config.yaml
vocab_size: 7817
hidden_act: "swiglu"
norm: "rmsnorm"
attn_scale: 0.125
warmup_steps: 200
schedule: "wsd"
decay_shape: "linear"
max_seq_len: 1024
dataset: "wikipedia_en"
Each number is 128 + 32 x the weight over its row's rms, rounded and kept within 0 to 255. Layers, rows and columns count from 0. Numbers have three digits each. The size before them is the row's rms in percent of the matrix's.

# layer 6 MLP up, 448x160, rms 0.178, rows 163-447, columns 40-79
089:181162142161129172141127141148087109096134114122123116120134154083184079115106119144135143166138155119119121116125141118
094:133123153137146135166074086121097153184059099127140138184136183116139150162101090122128166178063158184091139129115106058
099:106109156114104153082151121141095137125116127133060198147149140137070151141113134124098089083099111160087143089112176106
111:111112110168158146069153148136121157137160135138110139140160151098115110121141187130141108129079136178173082153062115137
095:150113147112093113171151177166168114136170126159119143169088150107122076158062116191139100126154158141086179093084126083
093:117115090144126147128179137087109100109152142112174133150117104106108084114163161121147136105149129130139091107099182069
107:162081153131161157134114112155121107095128107113125119109180079117150104144145109126135109139109132103118155077115115080
103:112118089067129115162149123112149093135149161130182141112085136136158149134145180135126072147088172148125165106156168138
103:169124158129109134107105120090132166169119112058119149132171146110157167154102129162190151040094154090156075142101153151
107:104139110114178149123078130101117085114156077126133143134120126138124121203154126136134152130162110058105155134129093142
093:165155065138094142161166103132165134123099127121164079188112111138123150157174111129166136154087125138115121166125100077
098:112116127154160139117153105097156161105134109158101161120093102120142099093129083146132103119157188100084120136104221073
094:113121102112167126110115087114103136175150121109191113068120124177066130182156110068083088130122185092110179151059108162
100:128122125176098130127138121130049107086167071154129156107163143146091157113138128143119129190128116139093055123164134175
098:072194073091156165147160154169105138122122143148118142114067115110156152149138157142059114155115118159115120101121127121
105:184126172110132127104133139127159081118108178114106119170121172120106124129093107153133150140123149109076099129130142161
113:178138175107165115119118154107194144076132086147162110117147177118120097085104126111119118145080184138111077142114116116
104:125138128097172142102151116150174101088120174084113140118083144190125110161090081187061155125135139111109101090104116099
100:188168174155121118113145176095174148069098104079154115111096124139123191167086145060148132204085195122099160132071127121
098:172127141123136090144089124091142084160114036132123128097121100137106132117131180126167126153139129106165113097170114125
097:132125117109129077085144151153137149135101201142134115123131126137152107118137165111121158108079098105134135070196102177
101:121080077109114160126146123163156120120147117160141058142068097092160150093143092109122096104173127141085077160151129163
103:098078131105153105169050096154130130104153159116099137130122154136128158097114124129153132201116141113107140136116168166
102:158157115050197112127159148134162148137119043134084133165095128114133179154143183133087127115145140081169129146119198118
109:168118171170113087080156112173122163131117126161118047100114147108059081173145158188120208071128073082132164109148112166
096:093091187127130118125170081134148165124086105140157150073131156169122151109114144138091166120118163081062173147116052169
110:150145161113095173153119172155092123139163126118116112132053116211169111092165121145109125115127104154103098095145168184
129:134047172151112119150162147135159101115104113091132102084165117130116150075162103175173117103148096131145107097080124132
104:195144153111122137104169094164099134168105125114155119159103139135102132122122112084155191168189061085121099125131140163
092:118130084121132182101135082105186161150186173132196092180146145106102121089150146161139109106126105145165145124104097121
115:148181081108108126168142132159154096141124183169148150124131133136106109206198151180133152159163124116176104144200087107
096:165158131074069167091103138107138189112093152105125090135137115153142067139127145139093138129169136101098117064128110131
115:121166185114144142126154191060167183181143159066119133072145104072132122136076141146144134097105141095168129149136110120
101:138116122191152131139152147108177128138076174150145144073090142171133100134114114141092102137154115144138165129081106082
092:144102167134071083108121179174160189054131112127170135111139126129095122136122161103113168110155145179173114066160051177
103:157144109121112162118157135156095096203150148197115114112171201149058165112128094066176130121147089097121098071082165146
094:146151111156132147057101064099128091131105154095137141153046133133082163075090129156153144075111159156107144140145131140
098:121130096172171171143080098109176093118101140129078142141156124059099088158117086137092089142105117137098120183107108125
092:173149069149152102164158178185160142144122146133144178110111132150120155144176102070206148146069146128141101162130086115
073:048037150162067164132151135138095129104105178167150134070154113186143065120104117138096119129131070108125113115047146123
109:142158138126105127124132081072102129103150151188120092139089148181156121088131157130111145115165106151125083147117120132
094:103069097138096101141104116118095171107092116126105091170146109091057167120122175155191114085094131138137149115134048058
099:107082099147155209081115121149183134109160147130166101105177120140113121145100085039100162130115088098028134089137129135
095:103122131167129142135156124071108166114141095127107134107120151120154088121133151120132186134096118141155155117096125095
100:138152124090124094134117127217151099126080121012134135063109138120128177084104153142190149170073149137165168148203091161
097:109145143108068158102189102064130122130175111147136112083143111126168148125171086123092144168110178119141092124112101107
108:125148115109145176102084093130112170157081142181127144120110091143108178098188174133158134143131108136123079121096172082
095:078124120139130081159094115155172130158150138114072131138109136137131158056114130097160115178109140155134092100137102104
093:183192131123121165145120123141143134097195114112118123184113162092077107129151110136117131095167188065151112181158127176
101:123132093122119125196171128180136152163137174124125083101145169118108114093069144201112153076151155146193122142117147178
090:070109155105114126162113101151092141181130117100157136117132172106155205174109090134100112111119091140143206093146136166
108:145133070157108124128124073159192138169117104154057193160129128122100147081098130116144130113142053154139167125127171129
098:119121095131163123071146140155149140108170118049109126058134122119169058176107141132118136152165025154096126118119152112
094:181136130104159167166118139120100103152132106128193114086175117151141145155165122156038104151173176179166156115165145111
104:162141181073055114053193100075064151148106121133098094135142116121130179094125147093123134133178139103160127138142127129
093:091123153057159094142121120136112129105094113130081176102130139184159117058159148133126156164102133157132145088172124136
105:139085121106150095088111158093135081160080081127157129154179129157151124110142147077073113131152083108131162101156110110
097:137112035089100081212092150095135157089114146085090120174161103173101143095083156111128133038132152128121130093121141141
106:137127128139110144089129124108145112139110124143106106151174060081121056155138084144135124150131081063110100166150131177
089:110167090150076122132172049105136188099083116159074142093136180136095141117096124128128107122147135090132126143085128177
092:128123068100123110164130100078201151148159106116114162148097157052125132132126088153099153182137160095136121109182079112
091:155104071127070131142166147124092054182131132101170098143136149146132161139143181161149097170194138151154183122095076162
087:140128115111129134092154191057110181114171151095138170166107171157191157114102124140151156091117127123105164078125121114
086:111161132140140062126107075107145098172133208141152148096134107087083125099152135088097099158127143157072142073115132132
109:111110100086198128081062078152080129198126104104134165152126114173140132102155056138119127102117078146106073138110153133
107:113117136125089097147143128162118159137124064133096175138089117097075186154095083104107159132156085145130103104142116136
109:144143109130107143139172110089147079193166045169125122153155178128149150124132115074113078119127159105107156175149121107
085:125142122091117090098117115109107162150149115085094151161112099169138109144139074115122175141086096164104104111107126101
095:147111108130110095171099117135123114114151152071091110200163162101121110110133108135113116124176128117105135145132094135
094:064153120144101144123088125036079186085133158172073160138134151113088125148180109100112161149114128128133150109131144123
093:138145124102130146125172198186083126125100058131114114120167136086152134070163065135185087103174135171170149153148195090
091:110119092140165140173169112092101144142167105084092126145143149131085132128086120147160156133134080109136090173177081090
088:158146166122127142136168159148086183122110160190165136197152111123116158100100104163158093147127163136083154132161157128
105:173093156108102143141107159131118119119145080125107153124085110116152072132172161131143129111161069106121106122161153140
099:132111093112180175147065116111181139118116065117158088113086144157110159131162106151144173094179131174103108152130095158
101:100129154147128121097080088171119098195182128096119149133129195091117222084111110147179169142162171107158079058095130071
104:130117119118129083166180079091123132149137156068056137113155137152114154145098114064129086111128119064110140136104126138
091:087122144091143154133095176141108154181120144113167133069116145110113136101123162130140162132145123201108152118161116158
094:123104101189117091147150137123078111148135125179151130095143114166138108154091160139120207127133093159177166128124148111
099:158132174139138172147082046141110136122078156104163124154131139105110150143115131102167121166113163111107148091129127119
095:156084104126124148113138149125135106159112155051126145125087089101140104130152141137140119153126115162135139111084044149
097:118090110148161090104085162143168145104167122127133115190112077113179179081103079098149090159111114155136107108156125092
090:136209144121109100168122176126146176126122161067137137220138143122163161108132088065149157143104115142083130126105125147
106:059113132110155093148097082106131127125104134098130145133117168103144116104158202151151171052153146123106145157092029097
095:120128074139115109144170164154084183122126084183167089162108160120068106170116094096155119127071167094162170100141109140
095:173149084118126054133117153074090128097145067092111141141139147104099105159137098136117088097191096150170120187088141123
100:118189168148153118096173140171105103147145065068202085102076140117126117154164081114138160135160169128146163114081159109
093:114112121124096074129140192188160097134101129097173154200155137157087137105147100099166215137124174078116145111132122115
107:090160111108133106133115140131105158147112063161143129087117093135168126114098142151157192039096173188078124156150136105
093:142146133136155142145142136205213116139132103125170087099075129052106141076160213201145092075112134090128102091124069120
105:138176045169154076155130125145107114144113095084147158172136110143159186164104153106178134125151066141147124075144188126
092:152112129104072082175112123142142081100138159054171125152135137082090138117081179141109133161128117109113151135095129169
099:088068137118148181135102124098138118170114160144129115176118071077137165155142110114098163092049124102122148153166159076
107:072111146132147124143141106125091167172138105162116125143133081102164180105120161128185112107097145092130129121123073192
100:052096142101189092127107099151163131050118166201119092101146161114114163176100184158151141111110166136203192156122128046
105:071146096212085101125154123075101069146169137139152115126162067151134146092127138107136200135126116177168094160085135120
110:192118147158124187131111099116116157192132128133119155127156125155092163127127094110114151186167149136120126112089168152
111:100141093104098049149098134166074141136089129164150165164101087101102074126105154152146143102119102116143092107107125116
090:131092094087145107076152120188129144159129112111162111132140134089154084152155164134146054147108080140080129142106100102
098:112142160157170123091090073138065112080147129084075076072090127150177092136151197083128113087117156110148104096099128112
104:095132106093136083177087109138039081116169163066159110175128114166104088155149163130121079076180125150105111161126121151
100:154134112136157130143056119104197117082155129141139080053107153123145162113080122133139133178114087123091164158127102139
099:170138079164157140125181132077133118071103137145159095103114134140139068124130119121163115133121108133127136116150097158
097:163115142161175182117158146143116155179143149087122102156097094143157182127159114160131113146138161095102094140105103085
106:136138119125082100053091166086123106207147153152132127192128100096099147054021068110152097169125121125161170181110109138
105:128120204164159113115102105168164116124181100083113148129161152073121062131115091113118184102184064068138173137117101081
094:103079147184143135094142131115141151126124138154175097171145139133158179116148147129156121078132164126077142111160115160
112:155186132110190138118082158159175145071086095136134104163151158069070145137103137077124067120112142106106177120154164052
095:115159189143125114143152150092107115151165195161112175108078127132086183040091060044078106137085144098124138104111121169
096:152113136130129142090091078191187171135149130055117075156111131147166137197185113096091105134146106109121132140124076103
088:159127152147098173052082076121075103143102085163138136091103103150128132080180175141082143224084070113118110145107121111
113:087183068073091153140102134153125129109166080125071155110165097092143113130111091165130088088134145110173149134146142101
088:131175150133108116097136120104164137113117167113157102154171230123192103124130199128210114110121152144136129150107167149
098:142116053048157160079165159199183121091110123132097135136132150096134134156123101159132094134150083180096097128112149072
107:117123082124101107123065090197203179143119150104047187132154141179169084077116112147146171115192023130145132145215131172
093:171104145107110129114116115129089193115092103176068149132118155079089152112160110127160128082092186174143147137133186178
096:092133134201096092099092133121178104109170142127181141081154140163112122134138181133121171092165176178124140129135159101
084:120090164156167124108136193116149153153115132155159130082134221121079107093122150084127164145071125111120172149156144137
095:169092139171101136115126128121156086124120177177111099137083125101130108136128108113100129114132070115145104154153151116
100:123144107128129133087121128137128120148129146157119128089099189167163139147154084091171169129146109088144194114081123139
099:147118073113092123093102083169094188111110144129085136114191134100167133136117086082146143124070152142096131092118138156
090:085126019116125086101130104149134128129143130158149085176133140083161100091120080108090114132165157088100104196055165109
095:086114123105086124184130141132148123107122130068094153099067134126147161144121162115156127146086176076119148111165179132
099:135140115096144084180146180097079136161130134183141146093140108140146201110161153083125171129143134112086152128114176105
099:054104137151152107087104101085176138135129106109144042081144128104128088123131173103117127144093144162149140115198083122
104:083131150125113145146163111135148145129064124106182109134066115086145179129120154139127122157133123127087152150129179134
098:161131148111143131112088141106129112067163144096135106133075166168096158156085081108159105133067120106176214153120103140
101:087089077057127141056112128080150145080162116141086097108144138144163148121086145139157107148149129097147135132132098140
093:147095134136094169135155101160139121105077153064181132150140131094107150152098123152157129202088122108079121135146123121
104:129069178104120133168172117057102173098178088178095086117162127079148155140166104095182150159138152115140167196111141141
094:190196097170143175092142100075094107127122119125151100108159136131153100142096171137150161134133120105107094101087096135
110:114064125133099142157099114145137148161125136113140108103099193148195129070141153081146106119109149141092167115148064108
105:164155132109164122132174185118166090162148142114176076161138098112151152170148146141099114095151138120136132163116093113
095:125131083162145126115084109121135159110147152152163089049083133115100116048146157158156074150179146080117107096129141182
100:089149109157136130103165142115043109103127142165106106121139113102116113068165163115122117111132168144145126111125116135
100:126119096131158064158084157115153153197114152166110084058125133100164097136101123142093078127138122124107136125092103121
103:084132153147128135086104143121186146104136134129124153137066101176178166055073174104113061140170157135144158137160084145
103:126114118120110108108120178167133106195138148085145148228124096101140148197083133130118110128174154069065107145151141155
091:112119126159129094144164180137112104150124172124055163102103170137115070110120160099160141119082143084106129150191116134
094:118143116116061169173065097146148088098103136122080117063139119152089112080133082105089082077118099159142094134087142171
083:175145091166154110184081131134116102155139134159131111074131125126108127144132128139137144118109132156164184098096165097
107:093128160123125143111155133086154151081139072126168126169132154125125150104138167106137136104115173102133056088164105136
099:112143121143085150150199152125096125239109130129159152116138095117098126113147128119116115155139106166161210166101209187
098:130163117118165148167166104082138130104151116118120161147169133099157047143204126077128149157148188132107124128093153153
102:116158121110174053104156102150091134193096119108106056122106129132170097074139087163111160173066171123136146173152187125
104:132112098096118161164114128124172098186161085106086102106122057098128150106173166133114161067148086105166112214163180143
094:171092180143153094137167141130140135079145074141093057104112093152178141090160143128084108155106128138134094124169085104
092:154151110144128158093178144161133149128112129108123098124148098142148076106127137101114091087123178130050147074182146105
108:069101063158100112091126166189152104126152177158133077108162151113162071132110089181179143123122166119109107145172062126
102:176116134178115149177153102155179121149118163126159166090119108147102128142097054118166154160087162095159124104108135165
107:108106144101125157176112152159085079122125134139060139157149128143127110167167119171162078114175100138106117117180173175
092:096111128139106143191167095111166106077107110120163125090074091114058117213137087077176099136131098139121173101137120129
104:169158113163087145140126140144127160176188079132063103134181119155143119145098073192135185080105138167125106117095137138
094:109122138091088134151047153172188136103109157148095133194152102098121126089089186127053157156102084124159147140104135081
085:157158232122101123172144148092157155073151150142116128183153137129161188142105125130165117167120066125130164103102114145
098:143123120155201167091147111094168151143150125148157073140187139176120117141092154149145135123074138040139145114168148093
101:139120142108166134199143141153129094177053145086175144113097099131190143095154127148213126117135143093133157182179121137
095:139048070134205137147144119054117109142169159087112098166101137115154194172152215141102129103149135147157081160171095053
092:137122160108117182092133052165153085134127167097153139153145134140152137149089144128200156096118173082175190136072136149
082:152108107142127144090151202184125160115154148154161125142169091147147146140077086146143146059143102119108164141129087105
087:151186109099129142070084172158117165061108065125123139117126130114119120114112151125091114173099135074129091093125158113
092:142136104126125065127123136092120113073143126067111159129127144130114136077107139083089115121127129123160188146099161102
091:050149089178126128165147148119121155029170146089090153114167059091146101139152117154103114137135115112117155140116118129
101:106189134131162160163130163142071108124104099164135143126135154166175140126134090149167128078072120124091070109149121064
092:168094109138088129130092109146035128157098111164128122194091133103142096095143122136153134096169114145090156169076118120
108:195157106141196115157096091169157069152086164144153138070176157141130091087104154135069196148111145107135166145124127127
103:159124078123131103081095088106121107124103081098159144084153136132081133140173103102140119130126160085197092172101147127
090:113101123129133115095114082099129115184136182179122087145088112073139072132099079122145119163113145130166150141145108090
096:141149095230143134112131168153155133182150086089113133162180144188102071173145153128110141074118114125146099075089231161
107:086055081134121123139167158160088124137107191096152127153060149112151158073127148143135109176168152113111133115149149083
103:176091134118129136203091087085142131087118147115106098146091105093196120173109151113062127141091098127124083154085124153
099:126120138066104090041183133159126143086186128162155118117160104150124107166117156190123120105104081073112126130132143094
101:122176160135107131125109204096151081129156099086149158153134061161105128116092150073082135148097162093118122065090151134
107:110073130077124154108151141133100112144172102123142106119144181171142087153116188086123176143203135117118159106157108139
095:149086096076105117173134144107149148041177150158162154071117144070095171066154141108114106089126130109139122193139179129
105:161070115163162108145134180133124189100117130156168208153095143158175175121139130171150108099144104099116136090118166101
101:126168087120140180166150115171124141142156135122138067123118142145147112169208094173134144069099182150119143173129108107
109:077150174122138189111144156099107098097157102151107110152107177041099121161107148105068099118083117110113115118157071110
092:140151146132121160111174146098128110156132181034095159123184181148122148134150129165137097115123117130144118157116144136
109:166135147115140142150124110167163114113151105080078143164113135164121175166172146104135117112098107188129121156099122173
082:141096147156119135186167072184099121144068155144122105165143071164096100158127137133122147133123161126158121063103149112
091:141119147101149120080141065123123125122176185113092067138126101110132144111170184182109071122093124142097118129139126134
109:133172156142142102135206122111177111134147099152150131112138123166149118170136128104072131127155122156123048141130114055
103:155196072129207165086155147159110173103125090182156100078103175157105110152138165054142081171162141141144129123123144165
095:140119120133182191137142131103085120180089135110084166142089125146182190126114148129133143140152127182144123208198146161
100:133169190112161156088159052125186167113083139114132113124154083091121105058096144180121148122121154124158098157140135095
089:135104134112092169136085159107089149112117174173114148149121082153155112115125118100134155113163155120139112149201128133
092:172128136141132175113069145145136161123135109065181208161122145148125154092167142109118170090186137145151114130087103162
099:103184131118159108155128163103171121090184122181139139070143134139141108164126161080102095157117083188134133122142181134
098:147141121109113130101129042131135101096168114078161083088092142155136068149149148155081155138084144175165113113050094097
099:118110102148163118112164131113107104098153128136126104160151134101176093121164132128128090141174146088085176055137124130
101:114142107169148110127080143132120126111098137099153144118142142129140145092113093105107034178126123136080106085151165077
118:160207158192104146108182124131122127091087088126134102112175150173078110080110059109169134123102139151141186073117133141
109:111168127122114122135093077100126078146103082167087138115132133156101046134126131123111171096073138198133085078068124083
116:141105149094128101178117139155130175118142085093144157094170149176163098114146150145116127145127088152121136101164125104
097:128149111181108133105111145146107155083120119159074119109178091170147048129163126172120184120130145133127149071120156103
105:131150197096155132105099136066133179117171173155107171152140089105122108139139122168164131066127116191112092135169062066
093:186089125088128106110112167165127152141123130155071112136165065101125128150087107149082197157141143162158114124209143083
104:140122129088185133155109170119082103129087082190111139082115130143156149136120136089134079122149093109136133094133200101
102:100178140151147140127170122051152087064124077165128073104130132152113190132137145150137117152106137121039063088150116121
102:127124106158085069127111083145116108108096140156112089108135149112136152100054158163131149154125187130210113097137179155
100:159084127158197143113080141181145147156104132121151110141113119142149082164100138159075155150147123168056140167148162133
094:097084137135121106098146124116137136169184058124136144164168058156128126106200070121119097108108090156138121127140124157
095:118125118162109179144139079159139143153048121129116196057099172114207137178163078161107127147106132117124119133098164167
102:096117195089074098103121185110115129123098169189178110109145079090169137135143128106170134156127108122163087124193116107
111:086151119136047073130195121130102168109139118108099099146184113165134142197118186127162122158199182079154079109154090089
100:144178112087125130173132135146082114143150090150130128175125130131134145130136095081149166099125201072123097155204115138
092:167126087168169107165086131171115149084105114129154104126161103097174090134120098142127121124063128107068144148131168133
092:132156167169149139114166089103146167105104146106109154142096123141144134163095136119125137133114073129135113131131120056
093:120176147142122149098133116101096116147135102094106139163154157152136127150094146085062187132171128064136134126113105170
111:113144157155132159147193123115134105154155174168078093107161137186130146137173119141130158151129153163149181139066215175
103:106113160177112165145152202161112076161118122163166154135124144129074159107111127126140167130137138138158086181190173140
097:083146159166117067095166137132107099110181115119076157098097110153132168104128058158144141185112114144125126086116131118
101:170146089114102092117097094121160098115148131149145106180105073147127104071141100118114124156146095154132113140027255150
096:177104139110144140152068159074163122062139132171128107094096115188114174096156155102121163067147135148130172157111132154
107:065155204114195120078135159101184133088096139105118160120118121108091158078099122099135120175094116117061123067056084141
113:133140151143111166157077095114194105120132151097195109109137131197102177148211107147123116151120101120111162079153139122
108:152079150127121155092094150142075058123128191182172130112162119093115180166109101094120131095109121096167121158150134112
105:101089099152104142128122140116086086101126168125094196137103196179111108150114091115142140148077162129140100058123130119
095:146066077120141112155088121117119097117095175092120134179149130118137096096127137150125188152135079163092139144130149131
110:094150112158146124108104133140177116190106138115199123148137107120146107102115114073112104104125151104143088083126167140
110:122093085136115134057107069125122141152127080189143142174122123123140133145153075135163134088086157133135106071150115108
109:125147188137134163124085175149135141137125186148075140106125143110142156103150117163123164118085149172140118137146068083
096:123133145123120173155201118179110115144104168124143164154157123085145201164091137161108123147126137153146138115098188104
097:124173148129140182153106123153183171126086169125092111131146089118135086135151103085172083095124060115098095119107134109
082:103152151195117153113139128147141162163099134144127154125117141132107139111045170138128108092119189095154176154081101207
093:117115144091105172123124140135090175146146151124162168098096123184084113154114129114132084171107101105110087137095125158
089:165116126119120128155080111139152122120170178120103080115077146107104165146168119144064113117129083123120171105183162141
095:120129120055107096180072126129117053103081089114131142092187143106143168165116142166148129110130132103113097137151132063
103:139147122080085116135129103116148092215189131123189153161157142165159204152094081154148144163194132131118121146115130137
098:140113140136122110086142154175166147125077132024126078121080126096126124080089182197119129110107076100139119091076071118
109:103138124092099155183131083103170150150092150153077096144158107122101141156141168180119178086090149076137139121123123071
103:105130165054080128088104186118170144170125087102134113140145154136090103137099079077092152073191178092191130106081174112
092:106155126098154116138075120151161137156105143135165146126122159116147136140119171077161117129155110151146189185115148121
099:125080116110067114118123086198077100108118074131158123120158129155094104128157156153172163153153148094090111141158183148
092:157197082144094099085207107118120138098137087178132128094093104167157108094098148127112085137120103109059179132098118147
096:151169108138103104124135109110082156141155102168165158120092100102102167067113132081092115094072123144116122125112107170
101:138134161146187091091154168116077126132167123135083151114112164172188142144138165136087152135124146125169152154115123179
094:093108129143141091111137099158134121108124093093099152083027097120139160137165137149187094152136126105142159128144077133
091:123112051186133123037159100092093163100156154140097104139138125146174120117125142116090107139128120092145118095042160143
105:119132109100120122091082142099102096090151112097128120201115149179163079173186108060152157155101128120112095140143047145
108:132144183050063155103116125085175157115185164159179121124112186094094160118152154125067126087091175102113091134068135162
103:090143087133079115181110136118142084122080166081113096109179142142171124120124134124117131063096184117170140132144131140
087:155089150096134103119097103161114127146150100110072144116122072103098173166106182167124104125142140168111070082123152089
100:121081134135137111053137096136151101128132153132099124139091191109123124088125129152200101107128141198150161072128166130
093:093127175153174145144108118125078112092154095104195143050136125111092140175093142176085107162155101129159136076107117153
095:108088098076079132159108128125151117184083165153149143126129110129097122052060150146104132130165134153109078088103116135
093:133086107155182100087160158054113136144099093099152152116051141126123094121082105089176159094134133167098121097119068136
093:069103138082114084113169104098125115110064169084151130077132172132156142168141120090142142218131169109118167124102108120
101:200168154133107134100163133163142128134091122140134111157162152088038148157085163103130127103098073103082165142140140128
099:105075132082121100148100116157144107224129074097124153139142162155129074150083108110079147121063174164148130156169171114
091:093118128106028125126156189097148151179144122099091132111141154184156157154119132118182134125076126129183132137185087140
103:129136125116216141110104127138078143123076095133120163149118117172117197151093116130180123151130131118080092083140163070
101:116128167105094169126171176152101149142126117130083071077116127119082094114062144205150136141112132141099062126113195151
103:151141138126126117044137104154114141117112131129141127107117135185145128052131213120102132090122152188130187096100102146
094:088185110073159125199090156114073201133173160122129125147104146115130112082124120123094097121081204162123130188123159120
094:097115095155115137074148145080137180102151147169093164148145112123102106103135047131193112095092208136138139143152096115
106:146155121100132142157122122136153095103135107153111096152095078189114105140065069131201122181153075099127143131099100111
092:085122106178132105101143112167094136187157124151062137169127126153042108134172170082130098136112097131110114124123172156
100:119148177137091084070161119116171090078146138157195145148122081141091148130125055136150131122136066130126114116159086160
100:141098147097150138106067115110154133106155147127122099175077112159126100108084111134158125166054094116082137144103139082
101:167107077050134170149110146133193115127132127048126130086117123116127144111133161151123124130139152114116121109097152138
100:095209062116086107120110093107126120121176113116125126134133146122125109174088160134131101098153122135138200176145127097
109:098123160178125164149194099119066108144107083178142100132167121052168131160127179083125079087134112104121108144036180161
102:126115196083122104173114149081072130105101134096089083083152196146086054124141183177122117120145147141151163110153158165
092:114183148104119102114115127129128064111184108110137059111165210121162152132149128105134112089123123082167132140189107149
109:122082187114127096138103107116095161158141134176135135131122146110127096144152151065135158137157183120163089160080189145
105:134085132103116096135129127159150140142159177131109129115076099139127162113092093157157126082171110151062130171140109100
100:107142173104151080108118155129117151150174153120162143090138122165170093158114151145094197111157129125166151129159131182
088:183141169126137174150084131112090197106120205085186102138143068159167156129105114103137159153094171172140152122085174078
111:123133160121120140069103122126145184089072086126148227098091163189125108136142143090155157119093135049119126160161068128
100:190091117109085135077121173049127148170150089146098148099136140109114165143119119135130132148120131134103175111159110108
103:182150131121187193140155146146180134164163149071092171157124181144107143123104111163134144152118120173097134097180093112
105:156135109135114119109146115205119084144128141081119075148119172102128131113160123148108126165114185131169148154134159164
105:141120107134098140151125079118121126145103113093100136087087159148111101160161123100061134143142089116203198142164141131
099:116143117137119138103098125173133132132123098163148145088073113149123184132118113151107173092164170120130125159097119185
103:121135140114111129142117092155152203123104147156146215164151155196141167056091152155128140150097075177045194137082137100
095:115104164094099167162151094054101161138120092113166139113152147115093163085071178134140139179135128129098148081101114177
102:127150126092087153108082171153087099102213172066139128103168127133167156081072107115146146152156136122177081136136096147
092:135130065098172122081139159087157103134153145144127083153125162124144132102098112127146116094177076089161140118081070146
082:118109171135182135064104148115128127123101129127048093103149154119091082096129101105113116101205122144177098132075126116
111:152155085100115152105118124087128153057125178093112191149190092101179088123095150100129112179156095163112125124104095108
099:097170096082128121181170086134134161056145138184146120146129137098098134109071131102125174107123064148151075095148175065
101:072147070156136066137156140092145166110091078123124148101150178159105145177103109114137175054095186158125169117130146153
096:117122155136123120112083129128133101165121086164099114097109119153054172094115179082126072114145146170207154175170130120